From a checkpoint of a small transformer trained on Wikipedia: width 256, no biases in attention or MLP.
Each number is 128 + 24 x the weight over its row's rms, rounded and kept within 0 to 255. Layers, rows and columns count from 0. Numbers have three digits each. The size before them is the row's rms in percent of the matrix's.

# up: layer 2 MLP up, 704x256, rms 0.135, rows 185-201, columns 128-255
# down: layer 2 MLP down (transposed), 704x256, rms 0.255, rows 185-200, columns 128-255
# gate: layer 2 MLP gate, 704x256, rms 0.139, rows 186-201, columns 128-255
up185 098:122139150141105117136110151128135133089138144087119122079082121155130083141084087128155163121121131126161112142142140120116114143136127152106083109117149122093110157115172124158111169105079109114153119129145106141135149095149123139157101148141126149082158133097090115143132120137102148181125104122161135130111093130103113079119123133120178098104090129133126105091108143146122163154141
down185 091:113120143104136108158117154122177130096159115116160123145113148112125148161160159135115120078172138115109135105099132139089122164153143097114124158095105100150138123117137146139159108104130134147125110077090150129144141098147154112128146175125168125118142130129127144139100109126134130142104062179181150125115120106134146162199124079143143137109141150098152143124150151107146127110121
gate186 096:169097134080162111116097144154130103130126145116095114144130116151138100139132127153167117123089133127136112129133169179142134135106106095135116152109126129138129141141119138141150129118151158111153134143147126138140154109094138144141160127128150093127163152110100121146131138098090111144171170156158137154129098151129123144117117100158124154153098137147150145149155130107074137154151
up186 096:118135124167127121122149145058127151139202125142197128175137107132111122107090153113052117105135115100099105132150104125109135135152132134113130103099101125128110098129120123130106137153117084131145079146107124111117116114154117121103091177120125119158119101109112141153111123139136146131109129164145132099154154122124157106150119135126100136130166128071164107130132121107137109105085
down186 089:104098126140111150146104126147169074148129125123118152102082136101140116109112129145076139138158093119136119137113079119154170130145151168148140146148081104152128102129149090112135125144109070139112087130132117104143092124132137098174109134143094110139147094183158140117090169133125111138136111160168116097119123090086115107102115115158155136103105105139130132105132141118099109116122
gate187 103:178127097142143108142143148142105144136079132152104111102121141103102086095150120118124150122152141126159166117092116137088111114137129162162128139136122119119122138129104158193107100111100093123146117153119145134189158112119148128105148118093148146090109055132185143143098133140118107152117094112129126145085108136112150101144165191135163115137069149150100124102120146151128099122177
up187 102:179128093136153133128123129118113154135139130129094087110097121140139116102130085149130164129130131113138142126121127192120121126115130155153101099106156084121095154126144127148081084113108121119117113128096092109179149123096115168142107110119110135107114070142153156136126172185103099136109128104136138121088083169147096086128162183128119130133121151130118131123118103127119099090107
down187 102:070123160080081123121167132147139105137179145114146122135133131139165159152119175139169113152082125159050097152143122103185116182116134093086147126111099101146134129131127086083159179133150143141134128142123157141113086132121107110146155130191154136166115148153110128088142113114157118102161169130120136112165166119161128137141091076110124103145155134120145138124119124101157178110127
gate188 100:138133099146170113140172113154104137122117120137121099098090145117105132115141174146142089127145117132162150100132161115154119129111137152127139167127140139156137183129122103130093124123114116142176149152112112157136093148072126104112146142107117114101084147130152079114163116102141121112126101155156104139148128159139138128112115117131152161108098141148114117156126118129148146104150
up188 100:129109069152162120168178110152105138111109123109125111152120163109114155098143148131153121083126100142137147115121149101128108131088157130126156148125099140129103156134131131123113127123105124151164125158149108141101122152114156107119120105122124127154108140132146122104181134093167076096121082138133093141147136172127132117125145149119173139128114156192102139177123086113155126125127
down188 097:119133076148118167187129106116136130114128139153127133176165121110125183126104136115118163091114135129107123143084121107115134119112171118152149153149098136120131127134157185135130138158135147186114088126154127118101112113130141141141100073135150108177123135117143175117156121131129084100137105128098096133120089102154133148145163146117153100144171134154135133142135104079148117138117
gate189 097:146111169115102201154128166140157122135098179109112122147121101154181125122118156113149123146121188155138121124171117108156095125090175114095123144120116142160122114133107122125138155138126116161140135098113136176124139141137085120100103157115140157142139137098108088120123087134136102147136143146091112096136114178147132090123122114115100097146106140149129143150166120128129139147154
up189 092:152126141144148138116093163124172109142158144128139118169152090158140130085085158141104141145137130145092113119122135173105117128129166119125122120120104125088114111129087103110119141124148110139134147138094151117119081122139143146130105145115140141153097116139153183118153148128127131115093136123136130119127109119103081122124138117126079067109142135128150133140104103162167118112122
down189 103:109125133159098167156085147120115167128130135134144154136155125138146110111130098089133095109142141125125124171156110142129094148095139094141122132114098089128125112169089094128138123155111113157136141167141114126155098136117146128156095101071114108091165146102139150093136150167103100140136149079085121115139126151151129125159135108135088127112116143144121087115126168105108148098159
gate190 096:110168082104111131120153149123087162160122147122095122191073104165129101134151096107165121122145109103168170145126103119141140125101155184162098154099127120089116111073178121155132134147107118152139144140129105114116120119137130059095160121123136165134130163126176130171147126138108126156140140122140143086181121140099141125139194131169123135120144118096072118115160105137170123140117
up190 112:138130148146099113134140130190148107122140129088128080081157142144118172098129178163139126136096121131090114120108117144102112142179131121157158135193160135110132132145114159111110145107133107136082124149135131143156121088152086148156098144095119123148113144144130150179096131098107092111098112153121140145105121144089101104133087117107139156153098105126128115123133103144090148158135
down190 088:103084081115094106119154117198160111118130124083113100148104113151129128139123109182128138146104125147117105113083119108110104165179130116166127142145139114081150131120146150094119137136147139124090115140133121126146123095167093135130123131121117167107139119126115142150126125135088110156113159146163141140158149141074130088089113132162104159107121113153116109109137147162110167120113
gate191 102:151116094133131167090095149101141098111111107103086134123162103115116137108159136128149128148153182132160146110101134150108112131120118120131109129136119119120163144102120148138173176167129079161156133150113104144164117099150115101160150113119132131126158193085160143153102174117144153148191116129164163153136122094132132096095176120141168175135119163102112099131154110136096124111172
up191 095:131120118142132120155089101111121118095118130128120111144086135078111163148113100128133128106092118171082166183143117152168155120131142114134185115130165093132106173124181124154121131119076117155172174148158080148115165137153094139145114130145129113168098135141125103100128134134122127172143118104130179167055132139148152119131148103146183113076127151145129144088164116129116158105096
down191 105:154123118138138122127098164149142074132152164156140151150099144134146139131152138141130156077090140167122148162147127124120155156130129148090151108106125088108132132123162129121148155139091111153093151120107064092108112115110127141170119138111092123159116083092077143127168162135129107146106156132131161155062141116155140144144131106126140104113094098094158154117137157170200126097130
gate192 092:090120107110163170084125109127124104156120164158133139149112083104139118134103125145133161129137151112111129067105140133143081088149124148064126102091117091153141148133140098120134135138115180144116157146133091148134152148094122112129164111185153124144112127100154167107123100135103139163177136114126122115134145099161121112111162118134104098086152132127116128115123126178127110113097
up192 099:103137148136158152156133150118138159147124114169104132131138134115137091158121129105111137107135152147166118083114154150117050140141107140156100115110136136166170115135152140134149113159145155167157134103152133125128181119106149089097164124117105115160094121068126137123111120104114128167157176142104109152146104119124148123141130136145136088135155122109164101113083169161121142137132
down192 099:072115137121099138136101146123150109156143144108125135096126135114130155122096134121140169122142170139133131165117098161139124167136125137140131102123123118141090127156166148112135124104173123120072084126119152129165098161160145125095121071148130127157070082111138198162136116124128135161204118123116124099131136101106142157122114120127133140085150114165119139100113106141148138135166
gate193 103:081132167135148110111108127144115153119114142124170142175111128167102081117115157122116119154116165152113087149088145123119135136104167147122125109130127111140125083098140106203106121146157135130154078130079131087116139100150145124159098116113113156126161139103147138152131136135119099116127148179103146120136125121121134142159128111118134115101140171097164094126146144144135105159114
up193 089:125148121090104130113124083147088112175128176134114135146090151153148150135127160112152092105142131120136120092128155118101124132111137105140123106132120215121093114146158110138150133133135132136131109107141120125137102154108128159147078103125166101123101155107101108077131163107126093108148094110123124157086207101169143151114170141115140109115127101141103079140099121125104106141100
down193 105:121108119139138118207140165109124154112140071140109079070162133134114166120131088136127147132117149092138135111148092100082113122143106127132162118136176094119130141117103142105147105157140122112119176122140102166117141156116096151140120144125121158096094122157109159148120114091136157167087140132106149113143097169093126138133105109163129142127133138110107141117147090115113154128108
gate194 092:147113145194094180140150112129112152154157132155072139135157107130165130078153134088110082173102091164137152110123141137061146101146104184172129154129132097108168141135159127164106138119124123153111104172116132147127141133143118136100133139104183128140162119146144142139156117156142120140110148121160167167119132108111104126091114116122116140101124142112139127108111130114143169119147
up194 090:135157119145133100087118148209114120144125126141074103112109142137153111080149121103135043168123090153137133127177167095110138116104163115156147131122138106109109135123120118162135136129120153103109143156131133172105159148134108149104152104144157111080172154074151111143105114143128100171153149105127110132102078161123127122165120108136113145132133121162126154113131169119155101166148
down194 093:112135151134113118097110112145133106133092128132160094095141126168145117119130128170103122126126147170179108157127127116112139143132155125127131138061121110151116150117106114110162163140108131097142087100108160108145130145105140146126134100143139139101111090118141111130084108061123087156104107148045094143123146098080127120141088100121166119151120102139119136122093122113177097143122
gate195 107:087158110105131072109114161140136129129139125109147114165104044143133094152114101144127117131084136111132139149113172135129112109118163129100111120127136168155146124104152134113155105145164110117115123104163127125100099101170091115117121140147087131153118151123091124117145116139092166178137141115096101110113140120129086141121111085136096110126139105150108129139128202132134102155136
up195 111:141081086067159145125146125142120140138123134116140129098168169149116152131126123140091116119119149133142128112085110069140128149155107105195142123131116152103156133160108157088091151090113138150125131132135123180110143110122113151152139153151116120142145096138107123154112101120134132145134179150175120102155157099144091125134092084099159139126120129142152087126139156114163131104141
down195 118:138123116142129101134140097111126122111078110143124104136143167138134158161141098140092099121143128131150150130090106146158150141103138081134097101099137174118165112123116171103123145125156105114111174124151103187122133089140095141141100129154088099136115115140112119143128122143131114155118192108165085083103189126115160114117093143081118170132099122131141103116096153131125119151134
gate196 112:126135162120099130140107176125153137114135111152136143155173054112099116120116111141146086121100159137139141186170141128137081137135124126126153150112126121174150143088098133125153145137133110070126150118148109120113135118150115089112167192118172169127112099091139151140119106117148151150154099146098117141095153156120089129145155123123056130081129117164125151150177136123122132130135
up196 109:127131103113113131109115141102118137131128114139127135165124097119138139102108133131108149131140106101160167116139135137143122124171131157149096137116131139133138119134087117177093113092125128091130165126127117150105124100112147072128157153162199149122131090153141154169120152147127105144143147160086135119132089177137126098121140138144102159130120118153062131074183166153105148160147
down196 103:079113145098115128143142123146085100143128105096129118156135170158144129108117147104104175128155088078173136126148161125140149143150093116146123106117186150147152141131130116124096089125149116137150127158104144173133115098108153116172136092124111107149096120151130126113123147087112070135075144163163139111159091092154163132135177126109158133145147127143109124134115157109105148200126
gate197 100:139161178126108120119136121152150150078174103149107133119110112139085111161116149101125146187132097123138119139138119113120141138155091124125147131157136126139151099204126144127129113149160104149123134118172159107154159128156141149151098117163179113120103140100125136106150149119173117082110143119187143112127178102142127159122143089105115139119130113115156159108120134113123138089137
up197 096:127141135143142067131128107193143132101139115172113149130101134130141084147142137117141100102150130107114134146140149102141174126152096137135109133148113146076092150132094139149138149134097144120151112146158113138156121135107106155161122129179112156134113118095112111150105143130155120102142124134157137151113141164131145165161092117144119124123086132117102172089127161119142131167141
down197 107:108102094127147109153135132137083121180098134131164111130142125151150140137130129178130098065107163170119131103114128137116130142098155134160150123113118154112107164056116136125125161149097154111163100107093095148117104141104118140135140117090098154141145112150109109116111111146100138177133125138104110163140130167090133086151112147133154120131132132121099097152113125122154124158147
gate198 098:141123101107121114121129126092141147146134137149126143149151136126127121184097151132130158153104116128152109128137157117117107132132132118102157113123158136117141110162118124145134115176122121113102153106149111131173091139151163112141117121128141108177143126132124102095083127104123131125118169124101112101131097091147103165158108149141108152118150117129118136126125117120142100119126
up198 098:165127104145161119122147152140081155147135109131125131114142129144103146146110133148178080139083099139116110133109135157136098103138168115128120133177093132111143143152132124149125139144161131119153114111141128157121110114126140137064120158147132096171065126139111136080153124152149136112144093167133116139148106127124152131132115139094144118128099102112132119117138144152116143152103
down198 099:154114141145116091127121098113162102157182134144114127140116113130150124150105111122138145130135116141151134093145134166132120119173110175090157095150145073116106117142153101111120115178138112086111151087106115140151084118122189125161072132134127135149141125129131140155112072127105139143098169118144095147098090099103117116151113122151145114126154091150125113109127125098163127124118
gate199 094:148155115105134123124132136137127132144134132091169112130087131133113143135091180089098137164138157127107066130150083109155103149134148161124139126148111133110150141103144154105137153145129174110132111119183137105116141161105116146112096144184154113117091117144144151109169139163175146158109168141204146106136117125174111129106088172097143121067147093101138151122112170106140170172114
up199 102:153083162145136140104114126126098215134082117160121121103150144113127137134081103139145125101128150089146143133126123130132127134132112134083114120135146165140107123153166130144156116113128129145117194080141098117143154149134163112149093144145117164136114090103122117128112141115129135185127164134121126158139162133157129160123099154103110158114092135135100145158120169119093114148142
down199 105:145096158116136120108134140155111179151096127142152106089133172082099110117096093146097073140137111096141121096140122152103135136123166140097125129138147143131103138123138133134143122162130155102087124093169114133099114143122168089109167129128124202118097111134135148087136150119147161149089187127153113118098177153133159127097112147099105161096128149130116093143117155157111189139108
gate200 103:093118111119152103118148137101144113089150147142139142153115134106145132127106147157124146163082138095119145124124157143128172113131131127144129108128085104091178140169127137131163132111089138144158122098134091141126170115095157132134106167153099132171114134129085124109143156162130134129143163164168135113142144138119131123105133143096111111154158121135156150143111092127165132108110
up200 101:131106159096147113124162095159135132131133103073153106159151111149139135107129124140167109137101113091105173119068154164100135141166137142121126146117108088146119144100118124109128127155180097148134142177124114195120124169129124147178175139148162130150119114126104142160120088177101089128140129130136100127150090136108130151106141112112139108124145111123091161129139104152102135099160
down200 101:132115142160149169124120106155127092121123102134193104128112102131153117120121112116090136163086097132106135116133161154166146097166151131108140110131176128094144104091112112149124138135104123135157093115113180166132125142144134133124133108128116154157119079158113106093123113152111108092127126105122146144140121143191112144087121169132094120099111089164136135113088121108123096110166
gate201 095:136110103100103100152141100128119095148169116119160116114127109168153112170132065107122099146132078120152143110088169121129130111157130110161135110083127126087125171119114126123147125156095132098117099091189197112088117118112100098139148170118111095124143170137125114183103146145156133110103136126133095132130138155135123185113130131063135117173136125117142146150132161131149145115111
up201 102:142099148096133130135104172113116124127112130116157115125131115147113106098094131154143107145140112117163130153159143130164087119104136111142115128108103144115205128139132108139109113166081074064114136114136127127129150113117124119114146109137140112119133144126181144123136158170088138145118111121108111121132073155168141164113111141104105167153114135134152106114135127125108092118124